From a checkpoint of a small transformer trained on Wikipedia.
Architecture: LayerNorm before each block, learned positions, tied embeddings.
Training: a variant of SOAP for these matrices, 3696 steps.
Each number is 128 + 24 x the weight over its row's rms, rounded and kept within 0 to 255. Layers, rows and columns count from 0. The size above them is the row's rms in percent of the matrix's.

# layer 11 attention query, 96x96, rms 0.145, rows 0-31, columns 0-95
size [ 99 106  92  99  94  99  93  92  99 118 101 101 105  88 106  97 104 120  98  94 112 105 101  97 114 106 101  98  96 103 105  92]
[[138 119 148 140  73 132 122 121 136  85 161 159 101  97 144 130 111 162 117 125 164 130 141 108 108 140 119 120 123 164 150 120  89 156 104 128  86  94 190 127 125 172 164 127 132 104 111 146 124 137 118 130  61 133  88 122 169  95 102 135  69 130 161 150 119 112 146 114 129 147 143 162 103 104 120 137 102 115 123 117 141 109 136 166 124 101 127 106 150 129 130 138 152 140 158 135]
 [145 122  50 116 121 164 107 113 129 158 121 139 127 109 105 161 126 115 129 111 123 122 100 165 102 122 170 158 135  87 152 147 144 158 161 132 133 140 108  72 133  95  94 174 154 121 120 139 132 178  97 165 142 140  84 105 134 138 137 118 121  88 122 147 146 114  90  96 158 112 125 129 139 108 148 147 103 120 129 135 119 139 120 126 116 112 112 150  70 144 114 152 116 148 131 164]
 [156 118 139 105 161 139 145 128 171 130  97 123 116  97 130 116 122 144  82 154  96 107 116 176  90  98 111 162 163 165 144 172 154 139 145 128  98 113 194 140 110  88  86 130 126 138 160 117 118 118 116 134 116 121 119 157 131 163 123  95  94  96 135 143 139 163 135  94 147 135 131 118 123 131  91 114  85 140 104 107 136 109 151 131 128 143 189 116 151 137 143 139 126 153 147 123]
 [124 108 101 142 133 103  97 112 142 112 118 146  94 129 143 149 129 149 109 146 211 119 128 108 146 117 117 128 117  99 146  99  95 170 147 145 131 117 116 127 144 101 103  94 100 137 151 144 138 166 148 131 120  79 159 128 107  98 106 128 147 121 115 113 109 148 116 134 129 149  99 152 158 136 114 141 120 143 102  75 112 148 139 100 100 121 171 133 192 102 149 116  81 132  91 160]
 [132 116 151 134 160 151 132 132 145 125 151  98  89 150 129 164 135 135 124 125 103 119 134 125 159 160 109 110 121 129  79 127 106  83 125  99 129 145 117 151 119 148 101 106 132  99 146  62 119 121 126 108 155 152 135  99 136 155 125  99 144 128 177 118 118 138 143  72 141 124 117 152  90  98  95 132 136 101 118 146 100 154 167 157 203 185 107 140 132 130 129 101 133 117 126 130]
 [119 125 116 118 122 110  90  78 121 109 123 133 122 114 144 136  98 121 123 127 141 144 142  87 122 125 126 139 138 114 115 107 130 111 105 164 149 116 108 167 123  71  91 149 118 132 120 137 117 112 105 125 140 124 110 103 112  92 149 110   7 122 130 127 100 158 144 142 162 114 125 144 141 171 184 112  88 127 148 117 115 135 117 138 137 104 133 102 117 133 142 132 138 117 129  77]
 [137 135 118 112 137 144 154 102 124 122 156 114  68 136 181 122 134 154 109 104  79 184 127 173 127 103 110 147 129 117 117 116  98 146  99 135  83 138 154 138  96 141 113  99 147 153 117 136 154 135 106 102  91 140  85 123  84 118 139 105 123 163  88 130 136 162 111 142 135  81 101 131 129 134 145 128 106 114 139 131 146 142  81 121 116 139 139 167  78 130 146 108 115 124 167 120]
 [138 171 158 133 106 160 142  80 133  92 141 130 113 154 110 166 163 127 106 127 112 104 146  83 119 132 103 144 149 125 129 134 125 141 153 131 133 152 147 124 157 107 130 125 131 132 122 132 153 128 174 159 137  78 130 142 133 137 166 112 130  83 130 150 154 136 162  92 124 132 132  90 118 159  95 135 141  81 140 148 133  93 115 174  70 112 147 177 133  86 120 118 123 115 152  91]
 [159 176 136 108 124 138 115 126 102 122 132 115 157 181 116 146 109 111 162 153 104 121 151 141 190 114 142 154 143 112 107 133 109 107  99 125 148 159 156  89 140  86 172 141 133 119 164 167 162 128 109 128 125 134 105 122 131 125 105 120 107 116 170 147 102 144 131 113 100 180 126 168 137  79 143 103 129 127 101 113 102 128 115  97  96  96 105 129 100 134  95 133 112 143 161 110]
 [126 104 126 112  99 143 137 141 108 134 135 147 105 122 137 179 116 177 152 137 134 152 135 119 130 136 142  78 107 132 110 156 107 164 136 115 165  85 134 152 149 149 126  94 132  82 135 121 140 136 140 108 151 186 124 115 127 138  89 125 153 136  86 111 113  94 140 129  97 111 123  96 160 126 116 126  78 142  66 134 143 176 122  79 133 100 159 128 134 145 129 109 111 141 159  95]
 [116  73 105 163 102 141 175  85 146 163 157 145 119 145 112  69 156 100 113 133 132 108 117 159 134 131 110  86  95 139 132 133 130 134 120 120 168 157 123 134 119 103 137 107 142 135  88 133 126  95 159  81 102 176 161 142 132 124 122 145 133 137 152 145 128 111 165 136 116 119 159 106 117 158  84 147  97  98 165  84 115 121 109 126 123 134 129 151  95 143 147 148 132 108 100 139]
 [150 129 139 129 128 162 121 140 137 124 164 100 131 171 124 128 101  68 137 107 136 159 113 172 161 178 119  96 140 115 122 115  90 155 130 139 107 134 112 157 116 145  94 112 114  92 147 139 173  80 155 122 125 177  73 127 115 139 115 110 116 119 124 170 142 127 109 140 106 104 171 141 160 136 119 117 118 165  68 100 120 136 131 133 131 116 146 122 156 118 125 115 103 113 122  92]
 [143 131 134 148 123 106 130 182 147 167 149 120 147 137 158 113 120 158 110 102 153 117 101 117 171 126  75 122 115  89 137 133 112 147 127 104 123 167 164 115 141 130 132 109 154 112 120 126 143 145 124 127 129 127 133 133 121  92 125 143 142  97 131 139 129 111 133  97 123 173 128  81 100  86 127 164 127  74 125 135  85 186 143 128 167 140 114 154  97 141  95 196 138 116 101 136]
 [115 132 107 114 124 109 116 123 142 151 178 149 138 191 154 119 153 127 146 149 142 115 144 144  88 146 155 166 124 144 147 128 128 112  78 117 114 138 106 102 155 123 183 112 131 131 120 129 113 162 158 113 106 115 143 143 136 102 123 130 115 104 137  92  81 196 120 122 141  97 167  97 129  95 129 169 157 132 125 147 115 131 138 142 104 124 109 138 121 130 122  92  60 116  95 133]
 [136 132 149 114 153 140 131 136 114 138  99  95 163 110 123 123 172 124  88 116 150 122 134 133  90 119 137 111 109 113 178 137 146  95 121 105 171 136 145 118 121 187 102 138 174 110 150  86 111 152 143  96 174 151 125  81 156 153 151 174 145 127 137 109 134 137 139 124 145 140  87 121 136 142 141 136 120 149 122 105 124 125 128 141 162 129 168  90 105 129 157 126 136 154 108  61]
 [127 124 109  91 177 167 134 141 122 156 153 142 131  91  90 182  88  78 124 106 106 116 142 109 121 123 161 121  92 113 164 105 153 135 130 121 131 105 163 108 140 111 143  98 100 135 127 126 158 146 108 112 117 127  94 139 135 124  75 104 144 150 161 113 140 125 131 106 144 132 166 158 191 150 149 159 116 125 130 116  82 109  83 106 140 127 127 104  83 126 139 135 120 121 142 137]
 [147 114 137 119 167 118 118 134  96 143 132 125  91 104 112 114 124 121 119 103 106 140 127 124 118 146 142 103 118 153  94 131 166 114 134 121 141 155 139 180 135  94  90 131 168 125  94 142  92  91 110 121  83 165  94 109 140  96  84 147 116 141 103 133 168 160  77  99 137 150  73 121 175 132 115 117 136 135 105 108 139 135 133 135 145  98 153 117 149 158 153 106 142 113  93  86]
 [ 70 129  71 154 143 123 121 140 147 140 126  93 144 139  73 118 139 136 127 140 108  86 130 171 117  83  97 126  97 108 110 128 159 106 137 117  95 114 125  93 131 130 100 141 100 125 120 111 100 148 145 134 202 105 131 120 149 117 143 115 142 141  96 110 118 106 187 114  85 126  89 149 124 152 121 151 146 140 128 148 121 148 144 106 103 140 120  94 115 109 150 109 132 110  97 151]
 [138 120 130 154 153 105 148 162 187 130 122 117 117  95 147 127 161 197 132 110 136 104 173  97  94 151 180 155 130 141  77 110  97 152 149 125 140  97 125 106 145 102 115  98  99  99 155 123 166 149  73 134 123 115 133 123 122 115 122 117 153 148 108 138 148 109 145 136 127 111 147 145 131 125 126 107 182 161 105 107 129 121 117 138  90 137 109  80 111 107 134 142 142 139 125 111]
 [133 128 106 124 163 117 140 171 155  77 124 123 126 137 182 121 126  72 124 121 131 131 170 103 129 143 100 141 138 132  94 114 138 147 132 125 114 158 135 150 150 150 107 136 105  86 130 145 162 120 134 152 135 114 119  83 139 122  94 149 115 118 127 124 123 118 133 123 149 193 137 155 167 138 134 139  71 109 152 121 170 118  83 126  90 121 161  99 158 117 117 157 112 183 119 144]
 [102 119 105 136 112  98 143  90 125 109 181 141 149 122 129 162 126 110 122 117 130 108 137 182 138 110 163 154 134 169 107 124  96  99 120 138 164 183 125  85 126 141 137 135 124 122 122 146 135 115 109 132 114  82 140 138 150 143 158 157 118 108 148 109 152  77 106 160 182 140 161 142 114 164 165 110 126 121  91 118 120  82 142 131 140 115  73 133 138 136 125 167 155 129 131 132]
 [123 128 103 146 132 103 144 141  94 158 154  60 105 140 163 166 182 125 137 172 128 113 181 115 117 115 119  60 150 132 139 119 160 119 182 146  93 108 107 152 146 129 165 110 120 129  99 158 147 156 125 105  84 126 113 149  84 117 156 125 136 120  82 103 149 141 142 118  99 153 122 150 111 126 141 143 139 117 132 122 110 102 119 110 127 165 120 130 114 121 126 126 149 112 114 137]
 [140 142 110 142 165 119 123 136 141 129  86 121 121  95  87 132 129 121 120 124 165  94 123 166 101 147 143 138 115 154 131 168  87 107 129 124 124 157 143 111 154 120 126  97 130 123 121 141  96 129 103 192 133 150 153 124 144 113  78 101 123 136 133  75 139 146 141 157 158 150 126 147 136 149 157 139 142 151 145 154 143 178 108 112 136 105 120 148  86 133 163 148 138 210 120 133]
 [105 135 121 114 124 162 140 156 140 109 119 129  93 146 110  90 117 160 146 131 146 176 111 102 161 106 171 127 141 132 109 111 113 138 126 108 118 132  87 119 165 138 122  89 121 118 158 141 126 121 133 127 121 142 106 121 204 114 122 124 110 135 164 150 129 127 125 182 166 135 143  92 143 116 158 117 130 122 101  78 117 139 124 137 156 109 104 116 104 118 177 152 165 123  79 183]
 [167 147 113 142 145 166 131 127 143 116 145 157 152 104 132 139 116  85  77 142 124 113 115 131 136 138 151 121 148 124 131 137 127 121 119  90 118  78 107 106 138 137 193  87 168 150 129 128 125 131 105  97 105  51 137 116 140 123 116 104 129 133 103 126 122 126  82 153 164 193 150 144 121 159 133 143 119 135 104 161 109 160 129 138 146 123 115 158 129 136 112 158 135  77 128 129]
 [142 121 119 116 127 128 109 147  95 163 102 118 114 146 132 111 162 173 120 127 117  99 103 133 153 130  88 116 161 109 164 118 134 103 188 159 124 112 119 166 146 114 147 139 102 134 107 150 120 115 104 153 160 100 122 119 170 168 110 156 152 142 130 125 181 134 160 165 113 140 137 162 116 133  97  98 147 128 128 154 164  95 128  94 151 165 124 110 140 180 142 109 108 140  85 107]
 [144 153 161 115 107 120 102 148  54 102 147 115 145 108 155 158 111 156 131 110 143 122 157 105 151 136 144 104 145 118 126 106 145 130 158 149  65 142 117 143 141 176 130 157  80 166 140 130 129 123 108 139 118 135 140 123 135 101 108 119  92 112 175 119 109 143 108  94 178 137 131 101  88 135 128 143 136 148 112 131 136 143 151 127 153  64 147 170 112 145 106 138 162 123 117 131]
 [161 146 109 155 155 121 148 113 162 172 184 123 188 135  99 103  99 125 129 112 118 144 165 117 130 115 115 100  96 136 134 128 133 103 138 184 113 114 109 111 104 122 168 121 119 109 182 152 122  96 129 135 126 106 127  96 109 104 118 139 161 119 141  70  92 132 128 102 140 145  93 122 164 104 136 111 104 140  81  77 144 132  83 126 118 133 130 118 134 119 102 134 132 118 126 146]
 [155  95 144  86  93 120 118 145 125 117 155 130 122 144 162 148 198 123 115 118 142 115 108 109 161 145 150 122 107 133 118 140 130 133 124 125 133 124 111 114 131 112 176  79 118 107 121 127 117 122 115 184 128 132  96 134 145  70 109  96 158 178 128 140 157 155 139 140 173 141 112  94 141 150 102  70 130 135 144 121 106 135 141 156  98 153 134 160 137  93 173 144 125 135 140 150]
 [132 169 122 101 150  98 114 115 148 138 145 167 142 138 126  88 131 141 129  71 175 166 166 131 112 133 102 105 165 118 146 110 190  84 171 145 107 135 136 150 173  78 113 136 140 141 126 126  98 145 141 134 129 125 141 139 108 120 141 150  88 162 139 130 127 150 150 143 113  97 129 164 121 107 123 132 150 109 150 157 106 128 120 115 200 136 103 123 151 115 105 130 109 135 108 138]
 [138 143 133  90 102 125 116 137 106 150 146 164 116 102 162 123 139 151 121 145  89 165 142  96 162 140 150  74 142 145 156 105 144 152 110 131 131 158 127 162 131 158 135 116 106 142 137  95 142 132 122 141 138 166 121  99 140 117 140 124  46 122 115 127  97 151  83 141  95 131  82 167 147 130 124 104 135  84  98 152 150 131  95 107 145 115 132 166 123 109  96 143 131 157 100 114]
 [133 142 133 157 109  92  91 138 119 144 114 124  94 128 133 169  83 192 119 150 123 113 136 143 148  91 138 122 109 141 127 119 119 231 128 113 134 131 128 120 155 112 145 100 145 117 121 130 151  85 135 137 120 145 130  94 105 112 106 141 140 133 124  98 127 166 143 159 179 125 105 137 150 128 104 156 142 131 104 170 145 151 173 157 130 102 123 131 152 107  99 148 139 134 148 105]]
# layer 11 attention key, 96x96, rms 0.149, rows 0-31, columns 0-95
size [103 109 100  99  95  99  92  92 107 128  99 101 106  94 105 109 101 114 107  92 107 103  93 103 111 103  98  94 102 100 101  87]
[[151 100 140 135 120  49 159 137 121 109 108 167 139 129 165 130 125 139 142 139 153 161 161 140 110 139 169 162 152 132 105 169 138 117 155 152  97 106 140 135  96 188 148 112 122 124 124 175 133 157 116 142 124 156 122 139 147  91  79 126 110 150 123 135 137 112 117 154 132 162 151 133 144 125 143 108  72 164 128 120 107 125 122 162 130 111 145 147 165 130  94 140 149  99 120 152]
 [ 87 135 127 110 139 140  99 134 124 151 114 127 118 142 135 149  53 128 154 106  73 138 124 143 175 150 149 141 132 152 133 144 158 134 126  98 147 173 133 128 129 116 129 175 129 138 138 130 130 132 113 164 162 101 126 132 134 110  95 101 110 108 120 140 133 170  56 161 157 115 103 121 108 173 127 118 169 133 132 111  91 169 153 151 122  94 125 126 130 165 138 160 128 115 136 150]
 [145 100 137 108 173 107  95 144 161 102 110 125 123  97  75 128  83 155 137 115 120 115 148 152 111 116 116 111 168 160 136 122 129 125 144 125  96 121 171 101 109 123 147 167 150 134  95  83 174 147 115 145 135 135 145 147 109 142 117 112 138 132 151  85 111 151 121 109 106 154 118  89 134 152 110 113 110 139 108 119 129 136 138 144  95  79 140 110 106 121 121 125 123  86 146 206]
 [115 128 119  94  99 159 108 107 166 160 135 129 154 131 101 167 144 137 104 109 153 111 108  97  99 129 126 127  98  89 106 155 136 124  79  96 104 139 131 111 108 118 137  90 148 119 162 119 183 102 129 153 145 124  88 136 119 100 141 130 107 132 120 151 124  86 157 142 117 143 130 132 159 152  93 143 162 110 126 118 139 134  92 108 119 127 195 136 155 135  65 152  97 111 114 123]
 [103 119 136 163 131 114 104 130 141 130 103 130  68 133 148 121 164 131 169 120 109 102 161 120 112 179  94 126 142 111 149 101 127 111 122 139 129 126 138 142 162 174 121 126 155  88 156  99 131 113 133 109 157 188 143 120 103 156 169 118 122 129 169 110 118 155 154 108 173  98  93 138 154 160 106 118 145 159 100 113 157 138 163 114 146 173 118 167 147 145 127 136 130 133 118 113]
 [148 112 109 125 149 116 133 103 119 109 116 106 133 119 112 133 134 124 121 142 116 115 136 132 118 170 134 120 187 114 136 140 175 133 150 104 160 114  72 114 122 118 108 148 111 119  94 157 112  87 113 178  76 144  99 164  97 124 102 158  88 128 120 147  96 123 114  98 130 124 136 135 133 176 173 104 151 117 122 138 130 103 118 107 169  90 117  98 171 126 129 125 150 165 107 173]
 [157 145 163 128 119  92 118 144  78 143  97 146 116 131 141  84 138 142 119 151 102 140 141 157  99  85 158 106 118 136 137  90 136 155 146 125 153 165  88 101 134 152 152 139 162 160 120 113 179 119 110 101 108  87 107 149 145 106 147 143 100 131 148 134 126 121 105  64 150 144  90 111 141 142 136  87 143 106 154 111 118  88 102 107 108 130 123 103 102 111 163 108 119 147 139 125]
 [147 139 115  97 128 115 115  74 149 129 180 117 120 133 158 115 133 178 134  98 126  89 142 111 140 109 126 126 158 120 151 127 178 116 137 142 139 149 140 105 104 178 144 143 103 134 121 114 166 108 155 111 159  72 129 112 151 129 136 125 157 155 124 164 171 154 169 154 142 147 106 112  98 109 127 152 150 105 144  83 154  97 130 102 116 152 139 129 120 151 122 127 170 142 168 152]
 [183 140 116 149 168 130 128 118 130 106 151 125 106 120 106 126 107 156 119 134 139 113 144 140 146 106 170 183 138 128 114 158 140 123  94 117 122 118 151  75 153 101 149 139 134 144 139 166 123 138 115 129 142 171 115 122 124 121  91 172  88 110 129 165 154 205 162 119 145 129  78 145 140 113 162 105 105 138 148 131 145 133 104 124 145 133 119 155 156 160 135 156 160 158 150 137]
 [137  98 125  96 143  67 104 154 125 164 187 152 131 104 117 154 168 150  98  87 106 130 138 108 106 110 116 141 126 155 154 105 135 165 129 120 133 119 124 145 136 135 132 108 186 127 123 178 137 129 127 132 147 130 136 113 138 126 151 152 172 126 139 108 166 142 117 117 136 101 127 107 174 133 142 151 125 130 140 104 111 136 117  77  96  76 139 151 100 144 150  89 123 127 130  76]
 [174 128 113 117  96 114 147 113 113 186 108 112 106 140  89 103 107 116 126 167 120 106 156 112 132 130 136 114 103 127 123 133 173 126 119 111 167 146 126 172 151 126 147 131 166  95 120 101 125 131 150 106 117 157 123 119 132 111 140  99 137 117 143  91 126  80 112 171  51 100 121 156  91 150  97 137  93 113 149 103 137 106 141  87 114 139 128 141 106 122 146 113 159 134 138  90]
 [155 111 131 143 147 121 103 184 137 164 146 215 124 129 116  93 123 122 114 112 112 131 112 127 156 137 141 167 108 117  96  97 127 147 154 149 128 109 101 135 154 120 115 145 163 111 118 129 147 144 101 108 153 175 131 138 102 134 162 129 128 141 118 142 128 122 134 140 147 103 113 151 177 135 125 148 143  98 152 108 130  93  88 118 119 119 173 146 120 168 102 167 176 106  92 123]
 [ 96 131 117 148 103 114 112 124 194 169 138  70  78 137 134 104 120 155 103 144  94  95 123 129 123  77 132 149 124 135 157 127  96 129  83  81 142 159 139 145 119 142 171 138 110 135 144 150 118 162 144 110 120 164 140 155 139 131 107  94 105 118 129 110 155 124  89 117 163 127 122 145 127 151 114 117 130 118 138 153 127 206 152 133 138 125 139 135 129 132 125 155 138 119 110  93]
 [145 157  97 134 150 133 165 130 122 176  95 136 156 146 104 150 143 127 127 171 154 133 159 120 146 121 125 138  92 105 152 145 102 129 105  98 175 166 158 109 164 131 145 117 130 129 109 149 119  94 127 103  99 125 143 117  93 133 110  79 125 114 135 130 120 214 149 160 123 138 130 136  90  98 137 131 114 110  76 127 148 141  98 124  97 122 127 162 101 105 105 138 116 106 148 147]
 [143 103 160 150 134 145 127 129 133 113  99  94 144 105 109 114 105 140 133 120 153 149 118 119 112 172 115  85 141 126  97 133 172 120 103 107 129 128 143 149 140 138  94 195 119  75 150 136  95 190 124 106 119 124 158 122 113 183 136 153 127 105 138 134 159 129 117 142 109 129  90  91 159  98 121 148 130 144 127 131 112 123 143 167 149 113 174 130 168 109 136  96  97 139 126  91]
 [175 133 163 115 143 155 172 117 132 131 132 120 127  93 115 122 128 125  82  85 157 133 164 110 135 154 175 135 127 174  99 145 138 141 149 115 179 119 144 147 147  81 103 129 143  75  98 135 155 165 116 133 141  82 132 149 117 125 135 105  84 110 132 131 141 130 116 130 159  91 113 151 147 146 129 131 108 152 124 105  76 163 145  95 137 151 120 100 140 165 134 150 127 150 117 147]
 [159 109 165 120 162 139  97 106 109  98 131 131 137 103 145  82 129 112 122 141 143 121 116 102 126 129 107 132 126 144 110 115 124 139 133 111 136  95 120 141 151 114 110 170 169 152 144  81 134 121 122 127 114 118 180 148 150 132 161 194 130  99 170 142 130 136 109 126  94 125 139 180 182 104 112 165 147 101 100 112 142 144 142  98 136  95 114 196 150 135 147 110 132 110 118 141]
 [ 83 145 135 124 147 177 114 157 132 135 141 102 136 148 128  92 116 142 127 125 130 134 163 142 105 138  60  71 120 120 125 148 108 104 136 120 155 146 158 117 125 120 108 142 129 134 141 134 159 106 185 154 152 115  99 102  84 136 129 113  92 107 158 122  84 115 165 153 107 109 136 137 127 132  75 165 169 142 131 162  88 160 147 139 150 125 105 134 114 107 130 115 158 152 119 136]
 [105 113 131 155 120 128 103 141 163 104 141  89 173 128 157 206 109 167 120 121 124 109 163 127 130 131 162 171 148 145 126  89  79 106 140 127  95 138 121 143 143 120  90 101 119 154 133 156 139 149 156 124 128 112 136 121  94  94 141  91 144 129 184 126 136 136 167 146 105 122 136 149 126 129 129 114 162 153 115 127 135 132  58 110 128 102 123 101 144 118 158 153 111 135 127 120]
 [126 162  57 153 145 117 161 153 153 135 129  88  95 126 154 147 120  97 147 101 151 106 149 113 130 106 107 143 150 114 107 112 171 117 152 175 127  84 102 122  92  78 128 115 120 135 143 122 137 143 104 149 113 141 105 133 124 133  91 124 139 113 129 169 146 133 126 115 124 180  91 149 161 112  91 117 113 130 125 137 111 109 105  96 152  90 159  92 146 149 133  99 133 113 105 161]
 [104 106 127 154 129 169 138 108 130 112 164 125  94  82 162 171  82 135 170 145 126 192 137 152 179 171 140 121 159 138  93 116 142 137 120 141 152 161 112  82  95 100 104 128 153 115 122 163 124 110 142 154 123 159 156 150 154 116 119 129  97  86 145 137 103 129  91 149 124 142 142 126 113 113 106 123 103 103 112 150 153 107 143  89 128 143 126 154 109 127 117 146 131 137 130 149]
 [112 155 145 145 112 169 118 134 118 143 139 117 163 157 145 146 148 132  77 117 107 114 158 104 115 124 118 119 109 152 121 107 141 152 125 134 164 122 145 138 132 156 162 104 140 160  80  93 165 142 134 134 111  81 137 122 146 196 137 108 104 152 141  68 150 134 108 148 119 155 147 189 128  84 148 126 140 117  79 174 117  91 130 134 115 126 112 146 116 142 129 126 147 152 133 110]
 [133 143 123 165 160 141 148 154 186 112 131  88 138 116 111 132 122 112 116 105 150 100 140 146 128 143 160 115 152 143 106 160 155 140 118 112 107 151 127 135 149 120 105 137 131 105 103 151  83  85 108 124 188 131 137 136 109 144 120 137 119  58 140 151 128  70 123 128 116 139 149 132 155 150  79 117 122 123 120 147 118 123 166 141 116 157  79 137 110 137 140 178 109 141 173 146]
 [126  90 106 175 134 158 124 123 127 101 140 139 127 103  79 138 138 134 120 141 156 141 136 130 160 103 107 135 141 119 132 109 124 161 145 134 130 177 101 113 123 121 111  96 100  94 127 137 126 151 114  84  77 184 106 135 166  92 150 146 124 144 147 147 122 104 109 149 153 129 146 161 162 196 125 111 130 144  92 107 142  87 131 118  97 112  85 140 164 123 140 144 123  94 117 110]
 [163 149 103 108 100 162 146 139 159 113  98 129 120 117 162 149 154 124  96 116 117 137 116 141 115 168 117 104 131 135 164 132 116 113 126 111 111 132 119 133 135 102 171 103 116 109 129 134 100 169 147 125 153  93 144 124  70 120 110 122 100  89  75 127 124  90  79 140 187 165 122 131 109 124 133 157 123  75  80 112 119 142 129 115 129 138 102 168 113  91 128 150 110 135 134 157]
 [ 91 121 113 151 137 153  81 127 172 105 144 103 131 140  98 148 167 135 116 116 148 104  64 129 154  89  85 107 135 119 154 117 122 119 103 156 109 115 157 146 158 159 137 125 120 151 144 105 136 145 125 140 132 121 137 123 147 132 154 149 111 133 123  68  97 106 124 159  98 124 120 146 156 115 118 101 145 133 112  95 158 126 130 127 121 150  99  97 131  69 151 106 149 162  73 152]
 [ 94 111 107 142 115 138 120 127 122 105 142 140 115 111 161 118 135 119 109 120 126 137 150 165 119 143 126 148 105 161 135 131 144 148 145 101  98  84  98 122 100 155 131 170  35 116 109 164 149  83  90 141 142 137 131 136 172 149 157 148 145 123 107 102 136 120 127 117 128 119 144 165 153 152 168 132 100 143  99 125 161 164 140 138  79 121 119 165 142 153  89 130 156 140 112 123]
 [157 117 111  81 148 133 126 135 143 150 119 109 134 110 105 139  91 134  84 145 103 127 183  96 123 139 125 100 105 154 155 150 115 127  97 150 141 137 130 122 147  84 134 107 115 142 143 113 161 138 126  82 155 154 153 146  94 141 115 152 166 109  92 160  83 139 152 165 142 129 131 150 118  64 122 145 113 158 125 191  96 140 115 135 132 109 104 122 128 161 133 140 116 148  88 127]
 [157 145 135 159 126 108 111 113 115 111 139 118 148 127 120 144 154 130 117 129 179 111 123 154 175 146 166 154  83 122 145 109 110 175 115 135 121 104 123 135 139 177 102 101 113 110 126 105 123 149 107 158 123  88 113 115 147  95 136 102 123  88 122 145 130 114 155 134 199 184 155 124 119 156 106 167 113 132 189 139 151 101 144 138 102 110 104 158 148  99 131 133 103 125 126 123]
 [162 100 140 137 113 157 146 122 167 160 116 161 133 199 134  95 127  94  87 144 154 132 140 147 132 142 104 110 137 102 124 160 126 135 106 106 149 138 151 129  85 133 127 165 146 120  90 108  98 106 128 120 138 132 116 152 118 118 135 172 151 127 131  61  83 164 149 124 124 131 141 141 131 107 124 120 135  92 117 153 112 141 110 135 138 170 115 125 185 154 114 138 123 168  90 154]
 [143 104 109  90  75 116 111 116 101 155 114 144 100 104 133 159 112 112  90 107 123 112 118 142  99 108 107 100 133 153 149 111 148 143 144  83 123 145 122 152 109 162 139 123 166 115 127 127  99 107  75 129  42 124 130 119 137 117 107 155 133 123  83 126 162 177 114 103 136 107 116 129 161 102 140 104  92 129 119 117 120 138  80 120 149 105  93 170 128 115 127 142 140 125 124 137]
 [109 124 143 118 115 103 124 177 169 137 163 114 163 105 151 109 153 175 141 155 131 144 140 101 132 141 128 114 122 153 123 146 118 115 117 108  87 134 137  92 122 143 118  96 136 114 136 125 109 141 155 149 167 140 126 148 115 130 143 106 152 119  69 182 162 139 117 122 141  89 207 127 186 168 129  89 168  92 147 136 155 128 132 110 139 113 113 145 128 141 123 142 118 129 120 150]]
# layer 11 attention value, 96x96, rms 0.145, rows 0-3, columns 0-95
size [ 86 110  99 105]
[[143 152 115 130 127 115 118 152 140 156 142 152 145 110 152 122 143 147  92 117 124 143 127 146 149 154 130 100 148 156 112 103 149 152 155 153 122 143 138 147 152  93 108 115  95 116 114 155 132 101 133 132 138 124  93 178 130 173 186 145  92 130 137 105 126 140 151 126 110 128 137 157 167 124 113 121 190  97 176 148  91 141 129 109 129  76 129 114 127  82  70 102 131  92 156 123]
 [147 128 125 124 103 126 155 105 126 128 100 128 138 121 137 149 169 120 174 117 114 123 127 137 140 129 112 132 124 100 135 152 110 118 137  74 132 163  96 135 129 106 156 168 110 107 154  94 105  75 171 102 156  92 105 149 119 137 103 110 145 106 143 111 135 110 107 144 175 113 119 103  95 147 184 118 174 144 149  90 110 119 151 153 161 146 134 142 128 115 142 144 134 144  53 130]
 [162 135 144 175 112 110 149 100 145 108 132 106 121 119 135  88 102 161  44 148 150  83 167 117 160 130 112 109 102 154 115 105 155 143 175 128 144 126 102  89 128 127 127 164 132 148 138  89 140 118 129 133 127 116 127 133 153 144 156 136  86 104  97 140 112  98 140 113 121 130  99 113 115 131 125 121 161 103 126 119 167 110  86 122  83 139 131 153 144 143 120 183 111 127 122 143]
 [166 135 101 105 109 152 132 118 141 134 150  92 132 147 115 108 136 135 133 154 121 142 173 131 168 132 126 130 190 125 106 147  94 125  99 150 118  89 109 123 131  50 153  64 135 120 124 125 143 127 145 104  96 124 168 154 101 174 111 127 116 115 106 116 149 147 154 130 131 124 163 127 135 127 121 117 120 104  97  88 140 148 112 109 111  95 131 117 112 135 117  92  78 172 144 140]]
# layer 11 attention output (transposed), 96x96, rms 0.119, rows 0-3, columns 0-95
size [ 81 101 100 101]
[[131 128 169 143 100 118 147 125 105  86 133  78 109 179 127 125 107 101 168 163 133 128  87  94 159 121 132 130 144 119 129 147 109  85  77 115 174 104 123 125  97 135 107 122 173 152 133 128 124 110 142  97 128 173 129 133 110 148 123 134 125 114 133 136 139 134 130 128 138 126 108 115 100  73 142 114  94 168 166 114  95  90 128 143 108 123 133 105 112 159 170  90 125 136 114  91]
 [153 103 166 120 109 114 131 153 135 126 146  94 104 139 132 133 117 168 105 136 149 130 155 152  99 133 155 138 124 136 114 106 118 135 127 143 161 122 179 137 189 128 124  98 109 164 139 166 172 124 161 111  95 184 160 115 138 110 126 146  95 113 117 130  86 191 165 143 106 108 131 153 113 105 115 117  99 126 100 141 107 113 113 144 109 112 137 100 119 149 113 131 163 141 185 127]
 [ 95 117 110 137 191 136 131 126 147 147 122 161 189 123 108 113 146  99 180 121  80 135 109 104  79 169 118 107 134 146 110 132 120 122  84 132  91 103 131 102 118 139  91 154 104 118 157 167 114 145  99 138 140 147 134 173 142 140  96 137 133 108 126 128 126 134 143 122 120 124 166  99 117 168  95 124 114 126 146 120 117 111 136 123 151 114 137  81  86 139 147 147 170 128 139  99]
 [ 78 121 169 119 139 123 152 123  95 113 115 123 108 158 162 114 138 121 153 114 111 134  58 156  76 124 176 142 111 127 127  95 134 101 133 120 117 102 129 144 124 155 104 163  79 120 132 109 143  94 161 109 147 138  98 121 167 110 135  80 135  81 133 124 158  88 119  83 132 127 112 132  86 112  76 119 132 110 135 154 142 137 130 121 124 172 125 128 134 141 123 136 121 106 103 121]]